config.toml
num_hidden_layers = 15
hidden_size = 224
num_attention_heads = 4
num_key_value_heads = 4
head_dim = 64
intermediate_size = 1152
vocab_size = 4536
hidden_act = "tanh_gelu"
norm = "layernorm"
norm_place = "pre"
norm_eps = 1e-05
positions = "learned"
qk_norm = false
attn_scale = 0.125
bias = "all"
tie_word_embeddings = true
parallel_block = false
init = "normal"
init_std_qkv = 0.0325
init_std_o = 0.0403
init_std_up = 0.0465
init_std_down = 0.0465
optimizer = "soap_variant"
learning_rate = 0.00952
weight_decay = 0.0
lr_head = 0.00759
max_grad_norm = 1.0
warmup_steps = 200
schedule = "wsd"
decay_fraction = 1.0
decay_shape = "linear"
final_lr_fraction = 0.0
batch_tokens = 131072
max_seq_len = 512
doc_mask = true
train_tokens = 650200000
max_steps = 4961
dataset = "wikipedia_en"
Each number is 128 + 32 x the weight over its row's rms, rounded and kept within 0 to 255. Layers, rows and columns count from 0. The size above them is the row's rms in percent of the matrix's.

# layer 8 attention value, 256x224, rms 0.0325, rows 255, columns 0-223
size [104]
[[159  97 101 142 126 131 135 144 180 119 165  96 163  92 108 118 134  85 184 118 207  65 137  90  90 163  72 107 163 215 105 115 145 131 166 128 186 168 123 101 130  87 203  72 116 198  95 100 165 165 149 111 112 144 130 115 123  81 117 126 153 167 114 130 166 101 112  93  77 183  75 152 118 153  62 151 130 118  92 159 172 145 114  83 127 118 132 108  86 157  95  74 136 200 115 159 116 153 119 194 135 129 168 144 117  91 129  71 145  89 122 178 175 132 108 121 104  98 137 146 198 162  65 174 138 190 132 179 141 137 147 181 115 172 155 142 114 106 142 138 116 100 129 124 174 137 194 131 112 146 139 123  87 139 102 126 100 117 124 165 121 140 144 139 100 157 138 113 149 123 160 141 121 131 129 137  96 129 119 131  51 149  66 128 101 179 165  91 157 100 138 115 162 158  72  79 126 115 151 159 135 135 108 145 125 153 105 153  96  93  93 118  74 106 199  94  99 138 151 109 115 113  78 132]]
# layer 8 attention output (transposed), 256x224, rms 0.0405, rows 255, columns 0-223
size [103]
[[102 161 185 134 149 148 121 161  65 107 150 197 139 160 153 129 149 140 115 122  84 173  79 148 129 167 233 135 124 119 133  91 104 115 148 194  95  97 108 122 136 117  95 157 167 115 137 157 111 165 110 152 138 120  79 114 165 136 172 161 124 135 128 149 160 107 137 105 137  58 138  69 121 121 164 171 149 128 149 100  68 126 143 162 125 103 142 111 173  78 134 168 136 102 154 117 141 124 173  95 111 164 133  68 169 187 155 155 151 123  97  72 118 152 144 146 176 120 107 135  97 123 140 172  75 133 139 150  70 167  85 161 102 112 110 116 169 140 109  81 135 110 136 132  66 124 129 150 135 131 184 165 149  47 201  94 167 130 154 118 151 194 110 125 166 154 148 188 116 139  83 126  68 105 125 176 139 189 173 122 138 141 132  99  85 105  79 125  91 233  85 157 102 117 159 167 134 120  89 125 147 110 173 142 137 100 172 141  82 158 154 142 161 180 126 133 109 117 118 133 112 162 111 119]]
# layer 8 MLP up, 1152x224, rms 0.0464, rows 0-14, columns 0-223
size [113 107 100  93  94 110 103 103 104  95 109 106 100  96 108]
[[137 108 144 122 145 174 148 171  92 134 104 139 196  99 126 137 103 163 166 128 107 115 171 169  86 159 130 181 205 173 120 134 155 111  91  90 156 145  95 154 136 118 163 152 169 139 128  62  98 137 142 194 102 154 148 145  98 154 152 107 132 131 165 153  89 140 153  86 157 192 129  80 107 131 118  80 163 105 110 127 175 116 109  88 164 131 172 168  93 149  79 126 142 130 126 103 142  92  74 123 175  67  80 179 128  87 122 133  80 111 150  94 170 101 174 106 106 159 146 141  77  60 102  95  97 109 130 117 158 106 122 141 167 146 126 158  96 157 193  98 129 129 143 150 114  96 122 129 173 116 131 162 146 115  55 122  96 117 119 111 131 176 168 158  83 146 138 116 177  95 162 113 110 130 158  96 122 160 142 117  60  95 125 126  60 176 120 139 177 194 123  72 136 150  70  95 145 115 114 161 130 145 128  80 184 146 138 111 148 227  87 152 114  99 117 174 172 123  89 163  84 148 118 107]
 [179 120 206 165 149 113 101 104 118 153 135 110  91  93 111  86 128 132  77 115 106 118 150 193 140  98 151 128 107 140 151  81 111 162 101  93 165 144 138 159 158 152 125 108  85 188 116 144  92 127 171 141 188 142 121 156 142 175 154 172 134 131 135 136 204 143 118  90 148 121 143  91 157 103 127 150  64 149 124 152 112 157 109  87 138 105 138 161 190 135 138 132 121 105  62 122 133 144 130 163  66  41 152 124 118 145  91 132 153 175 124 145 183 150 148 146  87 137 129  84  69 129 148 135  83 147 147 137 182 115  62  88  94  76  93 227 160 108 112  83 178 139 120 159 121  78  83  86 160  92 138 167  89 170 107 113 186 131 116 139 154 103  74 138 190  94 168 133 179 136 136 120 134 152 126 138 160  92  99 104  70 117 166 125 153 107 160 101  79 155 123  88 146 118  76  73 102 120 116 111 151 118 143 132  67 118 125 186 144  96  84 107 140 126 147 140 146 112 137 146 173  68 160 151]
 [ 86 144 181 109 179 179 146 103 117 133 152 179 170 119 144  52 154 103 133 141  88 151 217 203 170 113 163 159 172 118 144 153 125  64 146 125 106  99 154  93  68 131 118 140  60 134 132 108  81  73 122 121 129 146 113 181 125 149 159 105  99 127 134  92 122 151 151 119 141  77 100 132 172 144 152 192 146  98 110  95 140 152 115 149 103  96 110 158 115 104 127 149  77  82 101 156  93  46 135 182 136 134  49 180 120 151 115 119 111 129  78 169  96 143 115 141 106  93 176  93 163  74 136 188 167 151 121  92 167  82 181  64 105  92 125 174 171  93 158 109 150 127 106 141 115 127 111 134 146  82 164 143 140  59 140 153 115 140 114 164 175 109 132 148 139  97 179 127 105 111 121 161 135 103 140 125 137 141 153 135 111 138  96 121 130 190  86  85 108  83 132  65 105 122 151 124 149 122 145 180 176 157 117 133 151 125 112 127 101 142 114 120 120 140 129 122 124 179 164 165 210  91  72 117]
 [156  68 160  99  89  82 152 111 144 167 129 149 116 129 125 166 135 113  99 100 199 155  91 104 182 144  92 100 117 211 131 144 128 146 155 133 107 127 124 159 121 125 118 142 104 167  81 132  93 155 106 106 115 129 100  44 114 120 126 120  64 131 103 137  84 143 128 161 144 124 159  66  90 117 105 194 107 159 139  68  99  90 135 171 107 131 180 158 115 149 139 112  89 148 123 127 112 172 100 110  85 147 100  97 109 156  90 138 118 103 140 172 160 171 158 121 107 131 190  83 106 145 128  71  82 179 160 152 130 106 121 162 146 181 141 121 128 102 203 138 141 165 120 110  65 148 177 128 136  77 176 118 189 105  95  73 103 123 134 118 121  89 171  97 128 131  90 173 109 145  78 101  98 149 132 179 137 140 113  66  50  99  86 122 166 121 140 177 169 153 111 141 145 157 106 124 127 208  94 127 161 152 171 179  79 142 144 169 114 111 143 144 158 153 149  99 137 168  64 118  89 106 184 106]
 [131 123 172 160  95 130  94 125 173 167 101 173 119  81 157  85 103 130  87 162 102 141 118 148 118 119 174 132 112  92 114 150 188 214  70 134  83 124  94 163  82 149 109 121 103 145 115 109 152 125  92 171 117 149 119 139  88  28 166 156  91 149  85 152 132 138 191 144 119 130 144 160 132 160 136  78 129 138 117  83 177 158 171 141 175  94 124 109 105 166 113 112 102 155 128 110 148 181 130 101  87  74 112 121  93 125  75 124 149 128 129 175 138 148 141 134 168 107  76  67 124 131 144 105 116 147  91 113 108 100 112 152 120 118 122  88 152 125  61 196 140 167 201 143 126 128 120 115 117 117 132 117 172 158 149 197 128 150  83 157 125  87 118 104  72 119 129  81 140 117 153 150  86 128  98 149 151 145 130 164  97 156 143 114  66 116 118  72 126  80  98 116  83 132 181 143 157 143 138  87  81 172 180 157 197 114 134 196  96 107 146 110 168  75 140 139  98 112  82 178 174  89  69 147]
 [151 126 128  99 118  88 123 137 104 134  85 128 117  98  67 155  96 183 174 160 174 143 123 151 159 124 105 151 121 113  89 150 141 144 104 239 122 111 151 139 156 116 111 130 151 120 117 184 107 105 135 156 137 117 174  86 119 186 130 167  82 104 120 145 144 108 168 137 118  70  98 118 119  90 121 115 128  89 106 153 162  91  84 147  72 104  84 146  95 105 111 144 126 191  95 157 171 100 111 153  75 166  89 184 125 129 107  87 146 204 109  43 139  99 139 138  99 101 145 136 135  91 126  96 117 102 136  63  94 174 166  58 156  95 163  63 115 126 167 134 119 148 100 157 122 124 147 133 157 124 136 140 125 114 149  77 180 100 122 111 159 165 111 165 148 222  91  56 119 141 139 138 147 143 126 129 100 135 150 138 124 145  56 120 164 178 121 126 133 122 127 163 123 126 142 147  96 137 152 107 155 113 146 142 134 158 154  93 123  87 150  88 128 119 128  86 101  74  59 252 146 160 137 168]
 [103 172 121 212 175  92  78 144 138 116 108 109 177 151 160  99 127 150 108 143 130  77 166 121 123  64 110 114 132 127 137 163 131 138 113 137 140 100 170 135  70 140 117 147 197 156 108 146 105 127  83 164 136 118  92 119  96 132 132 106  90 137 162 175 112 104 162 220 103 163 162 149 103 108 177 104 164  37 117 110  98 126 161  86  79 179  80 110 107 188 107 139 139 169 134 153 127 156  83  97  93 164 123 120 123  98 125 105 182 116 163 149 136 131 142  83  94 160 151 138 148 147 146  72 156 139  81 124 154 172 123 157 136 150 139 168 121 137 146 128 142  59 141 197 116 156 113  68 129 172 159 149 168 120 152 152  96 152 122 120 130 127  57  90 140 171 113 103 167 178 161 118 153  81 157  93 127 126 108 179  89 153 131 123 144 107 212 108 176 189 146 149 106 138 123 140 126 131 126 175 168 164 120 111 147 119  97 111 126  61 125  76 112 178 151 122 117 144  63 149 119  45 151 134]
 [137 147 128 116 128 104  74  91 147  40 161 117 184 176 128 116 138 130 148 171 127 145 149 163 124 117 175 165  93 180 173 136 126 130 128 160 105 134 117 149 144 112  91 162  71  94 104 100 166 127 179 172 142 145 109 182 134 125 131 145  98 109 122  47 113 130 170 102 123  92 144 149 181 152 166 140 128 147 107 151 137 123 157  87  96 158 118  53 127 117 103 159 145 132 142 133 194 131 152 154 147 131 111 149 128 115 177 115 105  96 111 161 176 143 158 120 154 114 142 116  79 107 145 130 120  74 154  93 146  66 144  88 192 152 113 186 164  94 153 137 159 135 154 132 140 123 153  79 156 101  84 120 102 138  92 156 159  58 172 106 154  86 135  98 156 200 120 154 120  87 134 150 113 110 112 132 156  70 124  60  88  62 154 104 123 106  97 120  91 183 143 118  72  93 104 145 112 182  89 154 130 239  96 119  99 152  28  84 137 131  91 140 121 128 139  93 145 139 108 178 145 118  98 126]
 [ 65  83 158 106  93 116 168  32 112 118  97  97 129 225  76 134 161 131 150 164 169 134 133 116 138  79 144 108 101 158 109 125 161 170 123 133  87 163 126 138 158 107 144 104 136 109 100 149  98 166  81 101 180 104 184 101 157 116 155 199 170 161 100 164 153  97 113 162  96 106  93  94  76 119 138 164 138 124 106 126 186 154 149 122 133 120 145 134 107 120 159 122 117 118 129 156  69 128 136 133 201 180  98 143 128 182 165 118  98 117  99  83 160 127 147 109 142 121 124 141 119 151 178 140 209 134 104 160 109 135 152 109 171 123 169 137 140 125 133 106 121  82  74 152  96 113 127  55 117  97 153 113 154 176 111 173 176 137 120 149 200 110 148 114 116  87 155 126 155 104 166  67  97 149 109 132  92 104 141 124 162 146  80  76 183  98 122  97 123 103 140 151 169 163 125  74 111 137  67 131 119 113 107 104  69  89  58 103 124 110 117  94  65 129  64 156  89 149 116 176 161 124 153 140]
 [ 95 120 117 117 119 143 156 104 135 136 120 131 121  61 189 169 105 120 138  87  91  98 152 110 128 100 144  98 146 131  91 119 141 103  77 197 126 109 134 160 105 103 162 132  99 154 171 180 114 211 153 119 149 173 162  99 152 158 138 121 127 145 135 109 109 114 119  77  95 136  96 114  94 114 132  99 129 143 130 174 139 167 102 155 149  77 137 144 117 158 112 109 121 225  83 127 107  97 183 180 155 141  92 113 123 114  99 132 179 107 132 153 162 106 172 190  85 101 162 170  92 118 153 172 136 133 131 138 118 117 167 166 141 118 139 118 150  65 121 151 124 116  39  99 165 112 100 125 148  52 174  56 100  98  43 113  84  55 151 120 160 182 101 133 138  83 129  75 141 168 166 177 134 150 105 115 109 131 158 113 143 121  93 101 112 127 114  72 182 124 134 128 118 149 126 116 157 142 135  43 145 167 141  67  97  83 159 112  82 119  92 139 168 109 130 147 186 126 113 164  77 145 128 189]
 [127 124 121 101  85 206 155  96 166 157  68 114 108 182  70 131 123 105 132  99 113 102 107 157  84 173  93 115 148 143 145 152 152 123 166 157 137 147 146 123 147 148  88 171 111 135 165 103  78 142 101 106 104  91 185 173 136 138  93 126 128  88 125 121 175 158  50 149 138 148 160 181 110 112 143 137 168  93 161 120  92  58 113 110 127 129 132 147 120 177  78 151 145 136 153 147 142 120 112 133 129 146 132 147 113 130 131 131 113 135 222 111  74 107 147  95 210  29 104  91 156 100 101 136 148 105 108 177 104 163  92  62 132  76 135 143 202 128 133 152 134 111 128 101 167 136 169 141 132 101 154 134 148 129 177  70 159 151  81 117 147  98 101 105 148 123  96 154 205 113  66 138 115 136  87 122 128  97 123 113 110 119  86 172 184 144 129 146 118 139  90 159 141 148  97  58  86 119 101  77  69 163 118 107 193 132 103 108 134 104  81 121 106 116 138 117 180 121 182 192 117 161 121 107]
 [100 139 161 122 128 137 103  93  59 118 119 163 126 169 118 118 134 115 170 135 114 138 149 111 129 113 109  98 159 157 126 105 144 149  86 120 122 107 203 179 114 114  81  76  94  88 113 164 114 116 134 175 117 115 123  74 168  68  85 148 116  94 135 105 160 111 135 116 169 153  82 106 119 130 151 168 224 124 148  83 147 108 158 136 124 199 154 117 136  97 130 165 168 118 176  80 153 104 150 193 146 104  90  37  81 161 136  85 205 118 155 149 143 145 163 157  86 177 144 163 169 144 121 126 158 118 158  98  84  82 154 178 124 132 124 156 184 150 134 100 113 113 117  77  91 104 113 123 129 204  92 142 138 188 144 150 135 149  46 141 138 159 105  90 134 199 120 151 162 112 153 105  99  72 148 160 139 120 124 147 153 129 166 118 105 135 123 175  99  95 136 189 105  96 148 127 159 128 147 109 136 131 139 150 100  84 112 149 150  89 173 143  37 105 147  72 138 108 109 150 132 137  54 145]
 [132 133  99 183  92 200 118  56 141 130 100 144 139  70  90 140 106 119 108 129  86 129 118 138 137 127 137 117 104 150 128 106 104 164 111 138  60  56 132 127  80 154 132 130 149 107 177 112 123 118 137 129 110  98 114 143  35  79 115 111 166 155 126 139 138  89 159 107 148 109  87 115 132 140 100 128 160 103 174 124 142 194 150  88 178 133 146  36 123 162 172 111 100  73 106  63  75 108 107 106 177  73  91 120 126 120  75 123 132 137 126 120 154  92 117 156 134  87 163 106 174 141 150 178 144  99 116 154 141 169  93  90 113  94  70 133 196 228 111 160 124 115 164 117 145 115 114 114 166 122 120 103 100 152  97  80 126 121 169 171 117 125 142 130 166 129 118 147 182 171 154  76 120 186 128 140 126 129 146 140  98 126  96 154 115  68 101  73 155  49 132 105 122  89 126 158 146 163 172  93  89  86 146 149 156 131 130 103 123 107 166 179 155 155 135 152 103  94 121  59  96 166  88 141]
 [143 109  92 143 143 148 129  98 139 156 121 127 166  65 116  72  96  94 122 107  89 212  64 114 145 197 139 152 169 220 163 156 127  81 102 113 128 110 113 153 116 102 220 105 108 111  57 158 114 112 123 115 159 140 130 127 113  84 170 121 127 148 141 114 135 125 129 140 129  94  80 109 166 158 128 144 116 175 148 116 138 185 159 107 130  95 132 139 118 142 157 163 157 159 107 134  75 139 177 174 149 129 133 138 146 142  86  88 122 201 192 132 103 139 108 127  90 122 166 128 125 195 139  50 154 142  87 127 162 147  95  88  86 112  90 134 106 184  89  97 130 149 160 119 158 117 169 102 113  73 134 141  99  53 103  79 120 175 121 144 173 105 118 140  93  90 151 112  98 148 103 158 109 158 158 116 125  82 138  98 105 179 132 121 175 116 137  72 137 134 147 174  65 146 157 148 104 122 111 118  98 108 109 132  87 127 115 123  86 102 144 186 104 133  18 101 147 134  54 147 121 146 119 119]
 [124  51 162 164 127 101 109  99 133  57  81 224 177 154 136  87 114  69 103 156 105  68 135 170 100 114 120  92 163 173 100 111 154  94 162 118 159  95 162  63 133 102 158 106 116  88 102 175 170  87 130 160 111  98  75  71 176 138 119  75 150 174 168  85 130 108 126 179 134 145 128 122 122 135 141 124 150 158 153 140 159 126 151 129 166 158 191  86  92  83 171 107 125 137 146 140 105 104 153 132 107  90 189 111 138 104 107  58  94 113  87 143 127  89  94 158 133 106 160 143 146 124 188  50  80 119 103 148 143 152 110 110 142 117 162 144 156 127 135  62 151 168 125 127 169 136  84 125 130 173  99  85 121  72 135 155 142 123 172 141 116 173 101  87 166  90  64 136 109 121  73 104 112 145 140 133 160 144 159 146 105 183 189 121  96 143 181 120  78 132  90 126  86 127 148 111 102 118 176  97  98 125 134 169 218 117 143  94 149 116 142 151 132 143 107 116 160 129 124 146  99 133 123 124]]
# layer 8 MLP down (transposed), 1152x224, rms 0.0466, rows 0-13, columns 0-223
size [113 102  97  92  99 110 108 103 115  94 112 108  94  93]
[[117 137  49  81  92 109 135  85 101 147 115 113 144 140 162 143 145 114 121 141 101 179  90 194 107  71  82 135 139 105 186 153 126 154 110 170 116 124 118 117 173 153 111  86 125 165 138 151  79  42 148 127  83 129 115  96  82 134 143 108  79 166 112 151 160  74 166 150  73 121 196 119 115 119 123  79 139  89 159  43 100 109  82 111 101  92  71 148 130 130 150 154 140 137 123  97 141 110 159 113 100 126 124  86 132 106 161 205 148 130  92  72 125 127  61 146  82  99 107 116 139 146 157 175 128 115 132  94 110  76 122  68  78 109  95 123 124  95  73 171 120 140 105  82 119 169 121 144 122 148 107  62  80  85 164 102 110 154 135 113 114 129 107 160 187 147 141 184 120 150 186 158 137 147 122 128 194  87 139 100 160 158 142 133 129 113 146 154 161  75 177 130 121 127 187 177 140 101  63 135 147 102 172  89  91 189 155 155 105 112 128 137 137 187 180 125 121 147 123 148 125 138 156 118]
 [134 120  88 126 109 101 107 129 147 142 181 171 127 184 133 137 118 103 146 128  98 162 127 129  92 149 124 144 162  96  99 111 159 141 141 127  80 162 115 163  87 136 129  79 172 106 136 184 107 169 165 161 108 109  58 130  68 136 224  96  73 148 113 116 146 126 161 203 103  91 160  94 120 149 111  94 198  97 138  69 142  83 128 126 101 156  72  91  55 119 114 142 127 158 163 207 104 150 134 144 202 102 100  92 118 196 141 193 187 125 144 159 132 168  81 130 158 107 146 149 159 137 112  92 116  69 102 118  60 166 146 116 136 164 167  58 148  87 139 201 140 126 103 103  76 109 137  94 141 137 113 121  82 102 176 150 105 128 145 151  88 147 154 174 114 100 109 147 136 119  76 140  98 151 152  97 124 136 126 104 155 118 150 129 101 147  71 108 128  66 141 153 114 151 157 109 102 125 144 138 146 176 157 138 166 124 128  92 134 208 165 114 150 113 123 148  88 119 146 137 148 145 191 108]
 [183 122 125 147 180  67 107 148 164  93 133  56 112 125  74 148 149 115 154 166 113 112  93  99  62 199 119 123 185 135 173 150  80 135 108 135 172 156 113 147 165 171 119 147 158 106  85  95 159 166 183 110 155 150 207 118 141 136 184 110 111 129 166 159  78 114 144  52 117 102 103 147  82 145 134  63 113 168 147 142 118 106 143 145 153 113 130 127 130 139 106  77 139  84  94 123 120 170 135 105 168  85 170 153 171  65 101  92  75 148 143  95 114  91  87  94 114 163 129 188 153  98  96  68 117 114 131  79 134 173  97 140 141  79 128 151 151 126 131 111 108 114 134  85 132 102 124 135 119 131 111 122  84 158 103 151 139 126  77 128  87 136 157 132 143 172 119 149 114 156  94  63 147 154 133 137 181 138  94  83  89 174 108 165 165  78 164 117 159 197  81 180 110 165 166  95 133 158  86 123 141  92  84 118 168 108 148 122 139 117 182 158 115 157  87 168 138 107 113 113 147  77 173 165]
 [101 154 126 180 142 141  82 151 165  98 128 135 111 155 112 122 117 102 155 169  88 109 130 127 101 154 197 154  87 163 106  97 157 105 119  90 148 166 151 134 109  66 194 130 146 121 149 134 103  77 157 177 139 147 162 164 137 142  94 141 169 141 165 103 149 115 161 177 108 124 119 167 180 110 159 143 128 120  63 196 144 157  66 171 132 181 146 120 148 122 146 111 132  81  95  95 119  44 113 107 137 122 155 109 156 124 138 104  65 148 131 131 104 129 117 126  81 178 105 141 113  79 113 155 152  80 122 166 126 134 127  62 115 121  71 197 135  97  82 169  97  88  97 149 116 121 115 134 120 188 110 128 109 135 163 208 166 153 123  99 142 176 129 161 142 107 144  27 183  69 178 148 164  98  97  69 129 110 134 156 149 136 162 153  88 170 135 107  73  89 141 168 180  90 121  97 161 102 146 116 106 109 112  73 140  70 116  89 155  73 133 132 145 118 105 160  85  89 162 100 120 129 127 145]
 [122 116 130 132 103 108 148 153 134 165 128  49 162 186 136 156  88 113 210 144 146 119 110 126  81 108  74 157 135 140 104 124 157  92 198 108 135 123 126  93 131 138 178  73  88 142 148 150 143  61 133 143 155 142 178 140 162 169 114 144 181  54 162 103 131  87 143 167 121 140 151 143 152  99  75 141 134  74 129 162  93 115 123 128  59 151 145 120 122  93 135 169 169 124 128 118  99 129 163 165 178 161 128 130 170 174 149 132 103  96 135 140 139 121 138 124 155 143 154 214  93 133 124 163 142 182 173 155  95 111 121 162 118  79 140 122 120 160 132 113 133 114 126  87 143 106 133 143 152 146 151 123 163  97 118  74  72 151 162 118 168  92 162 132 115 113 146 224 106 124  98  90 169 137 195 105 117 169 140  85 195 100 145 113 163 163 112 189 145 173 174  74 154  94  89 128 154  87 121 157 206 150  90 122  98 129 136  98 185 136 185 109 101 160 158  88 168 174 104 127 119 139 134  77]
 [ 84 182 142 172 141 141 134 118 149  67  98 121 124 138 141 126 122 114 141 141 126 133 110 158 202 136 108  98  52 121 151 167 135 124 142  93 126 140 161  87 139 109 210 103 129  68 100 151 109 123 140 152 117  89  91  96 139 171 124 109 202 163 102  82  79 162 138  91 148 111 118 123 108  99 135 121 124 111 120 180 146 167 136 116  84 145 152  78 173  58 153 119 124 110 127 163  90  97 103 161 108  74  84 150  62 233 127 121 141  96 123 168  97 135  97 102 131 106 159 105  93 178 109 178 172 157  93  97 189 129 148 126  93 161 128 123 162 111 105  71 198 137 100 110 138 113 120 128  60 148 104  96  78 105 135 143  76  96 150 159 183 121  77 145 142 185 157 116 161 112 114  72 125 185 136  95  90  71 164 146 124  64 139 104 154 106 147 101  93 104 154 160 122 130 138  72 111  85 109 137 121 132 137  50  70 113 120 106  93 137 135 102 110 137 110 111 129  94 149 121 150 188 135 124]
 [170 113 112 136 157 174  63 142 142  77 115 113 126 152 124  93 173 143  76  88 115 138  96 143 112 129 107 164  98 154 121 124 109 114 183  95 130 130  84 135 124  92 156 118 109  94 118 149 118 131 118 130  98 143 100  74 138  64 102 150 109 113 176 130 178 132 119 125 153  58 116 186 159 140 109 138 122  92 105 162 120  88 180  67 118  95 130 130 101 109 140  66 152 121  95  75 123 155 127  97 164 116 127 128  95 109 174 141 146 121 152  96  34 154 205 134 123 109 139 166 110 106 150 148  46 147 141 142 146 108 158 119 151 142 154 149 158 104 125  90 101 130  78 125 142 131 198 139  88 111  95 193 143 140 199 152 113  77  83 140 125  65 126 143  95 137  75 152  69 180 130  65 136 111 141 164 142 113 134  71 147 106 169 119 106 127  93 159 158 159 156  58  52  93  97 193 150 132 126 134  84 169 139 121 169 163 177 126 141 187 168 173 164  89 131 101 155 167 152 100 135 163 120 138]
 [ 89 121 129  88 102 161 127 144 124 182 116  79 127 106 119 136 123 161 124  90 136 131 143 125 135 141 173 123 177  43  83 128 181  46 179  86 142 175 104  75 161 154 149 220 188 136 171 150 116 108  83  97 129 153 176  89 153  88 131 111 159 178 153 164 113 135  70  94  94 140 120 197 120  72 130 147  99 115 145 140  97 130 135 133 118  73 178 109 101 109 144 139 195  81 158  94 134  53 125 112 142 111 146 122 137 128 136 121 154 176 135 112  97 112 127 102 125 126  86 113 145 135  88  96 138 153 131 136 139 169 121 170 107 139 136 146  59  82 141 199 104 128 113 109 149 128 114 162  47 144 140  71 136 130 134 119 112 153 104 172 109 128 116 179 108  75  90 107 140  86  96 104 130 124 154 107  91 154 117 118 158 184  76 115 154 129 156  99 169 161 123 131 100 119 146 160 175 121 165 118 114  68 117 143 133  66 139 138  93  96 139 118 105 103  71 177 188 115 213  78 124 126 117 138]
 [139  98 111 138 170  67 149 120 156 114 136 128 123 113 119 116 162 141 129  95 164 140 130  62 103 103 102 157 120 159 128 115  30 115 123  83  98 105  87  68 120  97 169 129 115  90 107 139  85 153 129  73 157 130 126 148  94  90 126 122 114 154  85  65 150 137 130  98 112 122 128 140 176 143 170 119 142  80 173 174 164 143 128 145 131 152 127 131 124  90 155 144 137 213 115 161 111  40 155 107 124 152  85 161  90 208 185  97 126 119 187 126 148 124 192 118 112 104 179 133 126 132 122  94 161 100 115  91 130 178 145 138 112 145 153 113  84 128 147 137 169 110 123 100 147 124 102 115 164  81 110  68 147 176 164  52 113  89 149  84 171 147 185 132 121  86 123 107 149 102 155  98  88 134 132  73 122 129 122 141 134 134 185 215 112 131 120 150 140 146 124 162 118  69  84 109 183  95 135 144 122 100 126 130 132 163 127 117 123  65 207 126 124  74 119 191 171 144 134 184 130  65 159 109]
 [151 140  43 116 129 114 148 188  73 115 151 111 173 137 130 143 170 117 128 125 145 132 140 125 155 156 160 196 130 128 147 157 131 121 196 156  71 151 156 124 171  90  90 132 182  87 127 133 132 102 135 121 135  83 128 167 134  91 141 119 168 114  99 160 146 142 133 154 168 101  72 142 157 116 135  88 167 159 158 112 132 107 154  82 184 142 127 142 108 176 153 147 118 103  81 104 124 137 111 166 179 168 153 125 149 149 167  99 195 134 103 138 146 146 157 129 138 166  77 141 118 105 122 118  80 111 163 162 185 130 103 135 103 192 114 127 144 198 150  67 101 146 182 150 174 138 154 160 126 154  58 151  96 142 144 139 173 134 109 122  71 127 124 147 103  87 142  93  83 172 141  89  97  78 127 124 146 174 159 122 110 109 179 120 146 155  97 121 125  80 147 121 143  70 144 148  99  62 126 159  78 184  86 122 123 111  92 103 155 118 133 105  60  81 132  86 149 118 116  36 192  37 108 123]
 [211 174 175 174 205 133  86 105 127  74 130 208 154  95 114 113 132 116 100 175 135 122  69 146  96 200 150 138 130  99 140 191 126 138  92 144 123 141  97 129 133 125 127 131 120 112 135 133 138 134  98 121  86 141 155 123 138 170  60 126  73 202 133 147 125  86 137  98 173 151 105  94 132 150 102  95 127 141 173 210 137 115 117 117 132 146 101 113 149 159 178  94 149 131 143  94  99 138 142 161  92  96 114  91  87  53 140 141 124  72 150  81 155 127 142  99 159 101 151 193  78  99 168 116  94 156 112  71 106 112  96 185  81 117  94 101 175 149 134 152  90 135  64 140 102 120  98 108 135 103 117 154 128  50 114 109  92 103 139 146 142 175 113 119  91 190 115 116 188 122 124 135  91 180 110 117 157 107 123 120  74  92 183 133 112 126 118 141 142 116  84 194 119  63 142 129 163 132 136  88  81 139 173 125 132 126 104 151 161 138 147  76  89 161 137 134 139 136 173 173 125 116 117 180]
 [129 143 182 152 102 102 158 124 195 191 137 156 105 107  82 110 184  92 129 115 164 161  75 167 144  92 150 193 113 115  93 117 141  84 136 155 125 132 134 102 162 122  82 193 124 152 192  70 180 187 138 109 122 163  65 155 138  98 155 153  93 160 130 155 120 107 131 140  82 141 139 137 153 140  78 179  43 181  89 147  76 109  96  89 132  89 101 176 112 155  95 115 108 137  81 135 128 116 127 124  86 113 150 174 175 118 143 162  62 155 104  94 114 111 145  82 107 112  60  75 157 126  99 118 141 170 131 151  97 116 106 176 115 155 100 114  70 109 129 120 150 181 149 164  85 141 123 159 179 108 198 111 131  60 162 140 151 132 167 173 140  87 140 112 156 102 128 116 128 136 130 141 118 127 137 155 129 136 138  80  99 138 113 160 152  96 162 147 117 120 124  94  90  98 186 138 159 192 146 103 113 137 141 162 145 167  95 133 121 158 105 134 217 102 112 161 141 142  89 130 148 113 203  85]
 [195 145 170 148 128  39 116 159 101 113 141 107  87 164 167 128  82 176 119 110 146 123 108 126 118  67 128 152 160  86  57 143  63 145 100 162 114  82  85 108  73 143 104  92 143 149 118 168  84 100 156 112 109 138 139 117 101 168 163 143 145  99 123  91 153 201  95 227  77 104  77 146 112 116 100 152 119 170 113 187 116 131 112 177 118 160 106 167  62 103 105  64 111 144 178 140  99 148 155  75 139 173  94 130 136 122 129 137 194 118 145 148  88 132  99 117 107 141 123 148 128 127  78 140 103 123 137  58 132 146  88 149 142 117 130 177 146 126 137 124 139 149  90 149 153 184 139 108 108 176 143 108 205 100 155 107 111  78  51 122 100 106 169 141  98 107 155 115 118  82  98 102 127 129 114 134  83 101 117  98 106 110 150 141 188 161 145 112 149 120 123  86  90 120 112  54 124 141  96 128 161 177 139 113 125 159 100 131 163  91 116 126 100  71 115  63 151  64 155 157 115 146 128 121]
 [105 140 139 131  87  65 162 178 151 103  97 124 137 145 129 131 182 198  91 136 171  83 160 128 141  94 120 100 116  59  80 106 152 141 116 184 171 179 144 112 120 160  87 100  91 132 158 152 138 141 114 154 100 129 149  95 118 185 123 141 108 157 123 135 107  85 117 164 132 156 115 111 112 163  79 181 167 145 157 142 138  99 105 173 140 142  90 132 129 161 159 146 132 119 159 176 184 118 116  97 110 138  92  95 128  95 163 112  99  83  86 131 184  99 158 125 175 148  85  92 116  97 134 156 102  84 181 130  58  61 132 120 124 171  82 125  98 109 144 198 132 116 116 143  84  99 110 136 161 170 145  74 116 121 169 130 113  89 152 155 133 180 148 104 154 186  91  97 108 119 130 108 120 122  85 145 145  92 107 157 149  44  65  93  64  84 131 172 176 124 110 116 182 130 164  86 103  98  91 121 113 187 178 156 127 120 135 113 143 140 160  83 127  98 210 118 101 107 157 192  80  94 111 138]]